{"n_layer": 12, "rope_base": 52800.0, "parallel_block": false, "init_std_qkv": 0.024, "init_std_o": 0.0, "init_std_up": 0.024, "beta1": 0.95, "warmup_steps": 271, "decay_fraction": 1.0, "decay_shape": "linear"}
Each number is 128 + 32 x the weight over its row's rms, rounded and kept within 0 to 255. Layers, rows and columns count from 0. Numbers have three digits each. The size before them is the row's rms in percent of the matrix's.

# layer 5 MLP gate, 1024x384, rms 0.034, rows 131-147, columns 256-383
103:128123125102108102140068102105106103170241122120176088090159130070130075133097110100084123166140179101136126117176151161133075098177144078157147125143148151152122173123126154169144145163109127097099125114080130128120111064133156102122111097096090181112140092088170110162102125076109116076145172154175139099069153131151075147140131142109138091087159156130197138154150164097113097081104
102:133092153158115064105114127201174175144161173133105094147162155105103132140122185136161097110139153121128138113143123090160156092092121116115164107133122193105136134142078126137078111144121164173154121059092121127075181165197120119149168105189079132111122110108123081141063125061105123090147153106118115084102094132153075135162187134121147107142113209112106095117100118085161151150150
104:156134163087151103156134123158161069143136146155129093120181145091145078073097089099103058152152138213128126176172114148090150110079082108061138143091115163141122078086130129124076165077122130096105159151078174091172154105135117196150109113123077175062180140169104149070112186143062117139205141159079059149128176153132114204140144150155115114109154135151146132144197143187110064089149
095:115040157126103167127134133134109174124120065126111098123116087084116144132087104039155097199107150138126139144126112137114103106120150102087159108135093100153128145139108104183181126128101165062073114111149094139124123130125077137097170133125111159154101183182126152103182096186176111121162122149063106085132122055187118135162137129118091106134136143159177127129103136164120130075113
095:155094203107171153099144126177071120144131119166121105087111094109154099118095166075173158099133124096119155119146111143113118107095123120135072121094051140175138147066134154186108147139062104151084107105128130078089097134218143137112126144135113130159122142115132125155148105165075084065119105117054115174094122171111113191074141127183148133158110208103064068129087128120137141156152
090:174129154193052174152185128167095122114142120114189140120118171123131156109110147148208156116164195155144147103176090110134171095134136129125060116149150106154169110133113159158063079120112094177110128171146168117107115147128141129087147159079182143102151093197126090131159124101079140159093151131094155209090102172144165168086138128172165173170128148140126142149106087093127134194108
106:167150127094095150150136112167124059187137122083198137143134106113123097125119156081128149109146159071134128141145044152093146099097126098123065145121053147122122133109163160147104099146143113160127158163139130106104130107178113149111101092168100098052159115188110145122110147146139062144160099156073115100170104109096116129095128087126116073137134154178086069135139138103113162093140
104:157127113143141119161130177106215121153082127112068122117185181121070180136104123115117136101136125230146124167117101123151080114130139086143118064095189190108161177122133099162109170122103179142063153144153102172133110066100111167161084147121041168151186138179158162106158121128152163151139177188105145089132218113185109147122132124156117123158135174162142184109087136168084096115145
076:158187075114174156111194122099143123138137127127146134091114067082104103117097124173127192128128087182092135191177177206174170151061153153115101158109101158128177109130164113183125084130126127075109136141133119083097083133132073099095133109136121113137145116082110081160133099109121147108179061166126113122138126127133151019113055141120159091143108053121144116087157116047150096204135
114:094129093158083085153104160145153151078128132104152144085082128138119154166101133115126141145132129187160122153067087107109087132138156172156178138163159144119155055149076094163125157083156138168094071181136184184141135146159137059155119117153109158077134158155083099093117144163082091129133126137146128138151121143141154200159148160091137123108182145121110121112162144121185073106068
099:085150121123144174109141093119128121115147136121118127133139114151073124154109120096090156186134104110118154158140132179086127163168116137131116131160167109141097129101134110149201138090154173103113135147125053068102122148066163108085170125166132086130185142113113136124130139174132121071130153145121161112159096115117149134095138163132133103113128102166116145101114140138112133158094
099:122087085105110100079147108130113101133134168091101080140208206096156148097043142088120081134124123102141109120218125100161097121149115149092109073108166160108146160139117117198171142076087106102100133116140117133161120124115060123137179053162157101120255082113071059103159088153173153133168085100101086187135136097130123113135131181170131179201150115094091119119140119132112094168168
109:133139193155068119120138187118138143166158155120143101102095165083113140113144115040118153147124228163125145097075147124096116112058124124093125111112088104113117139088082135160156200132182115136135113157121158137109143163106176120139084204106122091095083105113115159127111129127167149174095199102154123130108093067186143108171175135134066172134134124107150103121175055141118080118104
086:176142139143138134149117111085083141125160129129170138182123151146105118175105124108089148146096114117147080107127137175221130151120128088120156118169117075158246148187082105108094164168143143174174117059090136121186128075117155139158095138199180120125129132144098144081103105082127146148114150145139139127126140082143101151255112135098176122091096140133138155068105152150152187141097
105:088146154078175132201078195127146137140131143152146185146190135082138155131139045148140087199115116137083120152130172122159091113137165099138143155128124171139131120122163129091140140162105158100136179153103166057177141214064134152101112101077113128148077225142111132124164140134098124147137100164111144139109112118125072092147126063108148115103110112118143128180160142116106144076095
105:159117113145147122098032131106139150106179151063134156145138190087169162139132086132181080124109186104119089103119181097165116137110139106133077142115111141099092107113129153165086104103071067162104105153085196086162111135090148139166065085148117170107143105139136116070093076140113133153154188205108100148100133129115134146133204151059163140165168156114170151105163117134149088161089
115:133102152081158117136101090141081118188113104123114120181139126110144130098079092117143143206160180161143104117108121203172100150176129120149130096117150138098097113121087131086145105107155152096144097128103076112120159113101146150180131151154083126076131175084079087152129172163094114126124150136091167136103048150123147215152134171159177149122128126152111164162115119105145160107113
# layer 5 MLP up, 1024x384, rms 0.0337, rows 131-147, columns 256-383
099:155087130098132134082062138205108175101189109128117112123135128101108116098086151109100130131096110081154122092147105130160091114146121122169088080118147106147130084069043105202085149141154119148109102155144073118110082077111136147091131155079099145170118122093124061163116100111160165118080181102118208086122145164092077111188164180105062135119134171156176145104185180169125112116077
116:108092136139078092149112149179158141180140174093179118182134119094118109096124154107133109121104129109165063125188109063151141096056175092086137130163160131117134134101096162167109088105131190152112077125126143103096156134131116135113114107170113192123154092150097126120071072208126107117137176103112114138203123144151163093213170158106081103165115137151141149146122140101132114183109
114:074129127091160087166085167190139119180129151138137118139197158127127127073116054109127072115100055152098092197157143139163141080140111062050114147131120175112059126119138159140145100106144137109103152131108162128143172168189094155133090100113108181038161142160098110079157159079107110108190105124102097136147165146128072138123129137140095109104137132110184218139159105148107047122141
099:138149103163085137183146176137125120156141131183072134126127170081185098091155151123107092151171164171111148146116089157152166126169134109089113108110102177114102141095153101140112209149162164190183132108081114131114167101116105136190146108116103108118154175091118091082114134088116078162077127109032117117134175144078103178104114121085131139153158116148060122137159102132164122157177
093:112157167062162086154114094136108111124094116136111186160065115140135127162150076153128143131109131121148142119125164122098208162128130136126129170138153124132105159106165135157107159087127040170154092122116109138122098076156155154066164085070170167093140174138137143111127175147093129103160080150189088110156088132174061129104066114136130170061087114076131040146149137164158112134043
095:101163138078183129070105100100157122177092159158176112061093081135174127139096150165091113140149154099097107121110160114152156115116088142134117127131113057115166151112118098118103170115123123147168174122089102099134112207158157135157136154110133123137094053113122143161178143131148078119106164115187146084121094146115104152128105081164142136083162161105113110158118148181159138103100
100:164112141123092166149189118080159153108146117097099141080089130135073088104126150115139152149158146106111145106163116106176160104121094116151106106146158137141135174126171163126188144168076150107144121131152212124111122124102171142163132105162160090143146165136105111116129109139098137126113135120122196173136121205107121085139103116110165173131091079118055116157065046149109133129125
117:109087143150117130071082078113107066164170092107114101161190081104187144114152169152118113103131078103119121069193154175108168148127112121167141103138107111129163104104126146200160050130068130098067093085197204144202141139081151161101160134148112142096092143128123201083135094123142099123195095157191144152119120111146097038130167090120140170102143106099171146075119207104097142113112
077:103145135081134155112125151141074177129089182107082121126093144158113089092163153160103112143163128088113139076090167156181173152118148145118113081125102071160083090169174186036123119156176138099172088102082134165171122107136123111130134132086146179128096095119107112172159124097125146063153158131162116151067117108181102108175113085069148104098145091109136096073165150127154182047136
106:083150158162134134164128141168131164129125150165126082103118105099122103154045126112096163155142191137149139113093093130096114148069164148103111141152164151113100117137112120122129162172136186180171128164147080085134155156097158098136177163180128130105152123166159132094109134131094126119152128149142079188114061106129126164122092131163101175134086177145125147097173133102175126188176
095:163100171151097113117077123103116120151169168095098120084147107093125165096136171076115118109121141140136135119117101106180130096068124097168110063093119161160172173116102149156114123144121136093135104163152137148078131062132161133136063136154114050140109074168159111096116041102113133153106127097089135123186149143163135163214104161079172144237086184103178103140124135108109089151135
104:107106123163118135133165168129098153094158151124140146116130130117166125192120180142180209100122155072095133139103117134130097134151091107137090100114133171129096087064107171132125124169103122125075201168163113139055144054137158132089146164171126058128132129204195116166152106095099165167082114163113159156081126148125156059130051142122127125151142131123121166101116103127093134167160
106:125151142129121068171099100124125098091098120072092092086169157165161155122121172163101076126130129094117112073070088112102135148184061100131153109127108132091135118080060071114121188144140173135127125133179130195195205084113175126146113185156074151153152112234081120113167110096142130140162137096096103111097074197097109155119129107194124177126106104137099089119131156158137173103171
083:074098152116104111094064184130101174115141083063125127167067137122103069135137214066087110110151192111109133117098108100161160080124086118081073133143169122143162122118134152158180102124107092101145085138086150113129071088112142146125152123078136103115076208175115125160122084148152087151108066116071126126073108101169159167115144092075117123102169121099116140167125113121166169008096
103:112103139061140081127136138153084139137132132104147074194145171078102189098110104137117156102100099134107102155168131166139093149108176136134132125135180191096102104146139185166139164167065123114081140143114191121135181164126123132122113137161130137200088121117118148079188091068154118120081118171093141161070115136179078133127152080114136090094184145085137086112120143146123125120117
099:103163137138213143134150098068106116121061139113114142109121116150089139157104128157129127102154098147190108170156114146126138154150070092137146081096182149114207130142159139147104153182220162096103183123142122107099124086134110149132151154105137131136122159048146104162094165122115111226088117107179138126163182132154083117137136085179156123087064122138156125115108118137133173135131
109:114073086168105089123068090162098121170146136107183135170152135121181181093068187105124114102109165123173092104187209121196109084096132096118144166083121159134073176090128131143112116129129077094062149050103144101155140125112096103170186077131154099122120139129082102141167097155127106132136116205064154191123076143075131167155187170095104130099097182098161178090170119125150132111131
# layer 5 MLP down (transposed), 1024x384, rms 0.0415, rows 131-147, columns 256-383
097:097112169088187135137133170117081116193092166091133178082063096117104104094066121179142170097147175112153150138131154118102138129096136128145131168152117125134151149190150098127155132100126164081158139099162105202099130158092133092138110097158089163122135131184138113149090110143123077134168092100140101158129141113102107093148124130133139115132130151130090121145156153089158092113175
103:111139129142112140139141136096139078119102116092131155081119146165092145093154087156126153169095133122128120128127113123153139185174122131119072171130170028167095104140143202136157146117185122093099109206202168113186127157088151142118076145063126166095110166126077161171179067127175131149136134112149107161179184125123176143111091121096137167143146055136127149084134112137122100141151
090:133147075143104139113056139130108154152157126099178165163143105134054223172107102155179098094136112087131089097085147177166119134180173123123153112146165098090108152121094096141191079154147101157125107123120100154119112102117145133127148135094089118166109143165108144150232131151162107106116146094130142047177136099086116127087190117131115140126095128098162130079098127085144147151085
078:118116126176123173195132128119167162124124125132167167100175079072102112128120122103133084162103157152132078153142155107160134133177139085131214117113137126099095150111132125143140140154127141139090115169119131104086099151128159122133129153101062125167093146124151139105140205165162121141142102135075097083166175150111165143115207175143069088133133106158103149140144133139167136140095
095:116076077179087128080142237112174132176141104103085101117152103168104145093136099130078150115126178141160107129105060169128141138136091141114135146162188143114163112098098164110184137134115103175104095146135106168086115159053147080147163190120125064165154061133116126161140103106182135165080139126067152107121123044104148086153146108119171130064148118135146142109117071176124093170120
098:172120140170123134129107196115150124133111128084107117131115109141123135143133112197170119101154139129121168108128135071167213122157143153147148143082122107135112129112135118152071093124156161144088170127167182083187127143087096087150147198116114184087049096126099117166152160141076126169117102112111169145075069114067153127071157107138112137088151076035148113143085114185154168129136
108:145148136193147084147109076172154098135106130132155145134144137151153174204163057174142116093068129163187100093116167183122102086176167138095166085149132148128122116125094116117041076128128055177165149122101092120131116070077096138103121114102100149118136144116053153139073161092118155127081120107169102069066151095137110165113126144190087115090177123122124153103116143110131112095119
098:155115142127165169121139162118156179189080133210040084102157109140185157168121151118162109125146054204174113147113127096109156167131038116122137073038085148112207160132131092120067130140089150166109062127099166130108122136120143129131099158113068148103150135161126136101098114108123092135125128122098174105092128130162145153149104107121141147163100131096122184140130087079054104168108
085:140051130112110111190094116134150148107149103136129132160127149208160160127133143051131167104079136137164138151069113082061049090148153046131172167177188162054118177122104131114142137121107152189121179117119142123081112133150121200109112145107157068164154184164154143152103191147115131183088143110117139108141113144129129179118170148098123181131093181063062172215119140116125099115167
109:105097100107139150165166114143152158087110091082072130141142104099148088148138131164102153098150210108139162135141165098146094206129057161146182146143082173116156100130122157112153114095081035123058126104083167118199128129188145063143056166113117135158091129148162114116123121091106099181141155106186149163146136121139144147128159126084078100127205099112099139130098140114154099172105
105:117113097140142142069190141156123083163119126180087125129133174178140083116145136171125116160131184113175126139165172212130133156150144111147128106114139150142120058137071095126124145140204155161116118162087110152103182178124025152156172072161135152086151120101102123136115171098117162096140140128165086134097083092103135084092154105147237146057165084069073174143090110127159092138088
097:152125114110150139157105108154112122188095166150101241128171108145126142140155129115107110130111078084132132178122173189167113134102111158078105140111167186130119114084107153143149106181120096120143106091160076179159133113083146119087112142101129079140149101144168144177129095092159093103118161155147084118123111160176120138136135154182100136099118103099131138133087177128155167118181
109:124152112118128153161152120116109101116110117132108060174094097144119078162171089042131105178125084130123188123125106104113147145098148187152100107172157144115085137119159159111157162127183084136159132128134138076076039138128150149168178106164120091123111125129153133105115135075054129124144106133122140141125099126185133109117120146081142102135111150098089178112159069091128076132044
096:199171159109128141153155063086076110115095135155159090128184166180133112157104168132130113114112117114116110165124140125177121165146118122124108122139156115128143089173088090121139151135154110197132152130170075091214138144140147086155133119154112150163173098092100149075134157116147175107101181177112105172188094080102132131167121111114149138118099166125145126065127133114103185187112
103:111150162199035169153174099109128190135108074111129073138073125160126090149120132126148129096182139095141146118076114113056133109163103170127103109186100123123112160150094191143069105103127130130127118169128083120156073117140140069126146134172112186075108044145106102085117085116124157088108139121181121148107071117093137143094125147143122175158135159138140143105084127110137118171123
098:183178097190123168157075132069084194128142152124142179115141169133114061149095169144132085149113135067098138175134112169169142127125139157105118149120164115110116053131110141164170134049139116199102070123115124162119177156092102145163102136112149182143126078179163096089164120134094126104132078144096037110122147148135186120149117106077139189141153128177110100106091140132079137139149
112:126134119126105162157120113136151098149102117163099060049101140210066129167139114137127152184137100128120067150129164106132076161127121132136155179195161137192132117188110159100113148098114069150141154152132127154149158138146118100100122099135085138095086154106149081094183164142099113158085143126176113148140146190141148196072141119172100134104123111159114133113143076106128141090086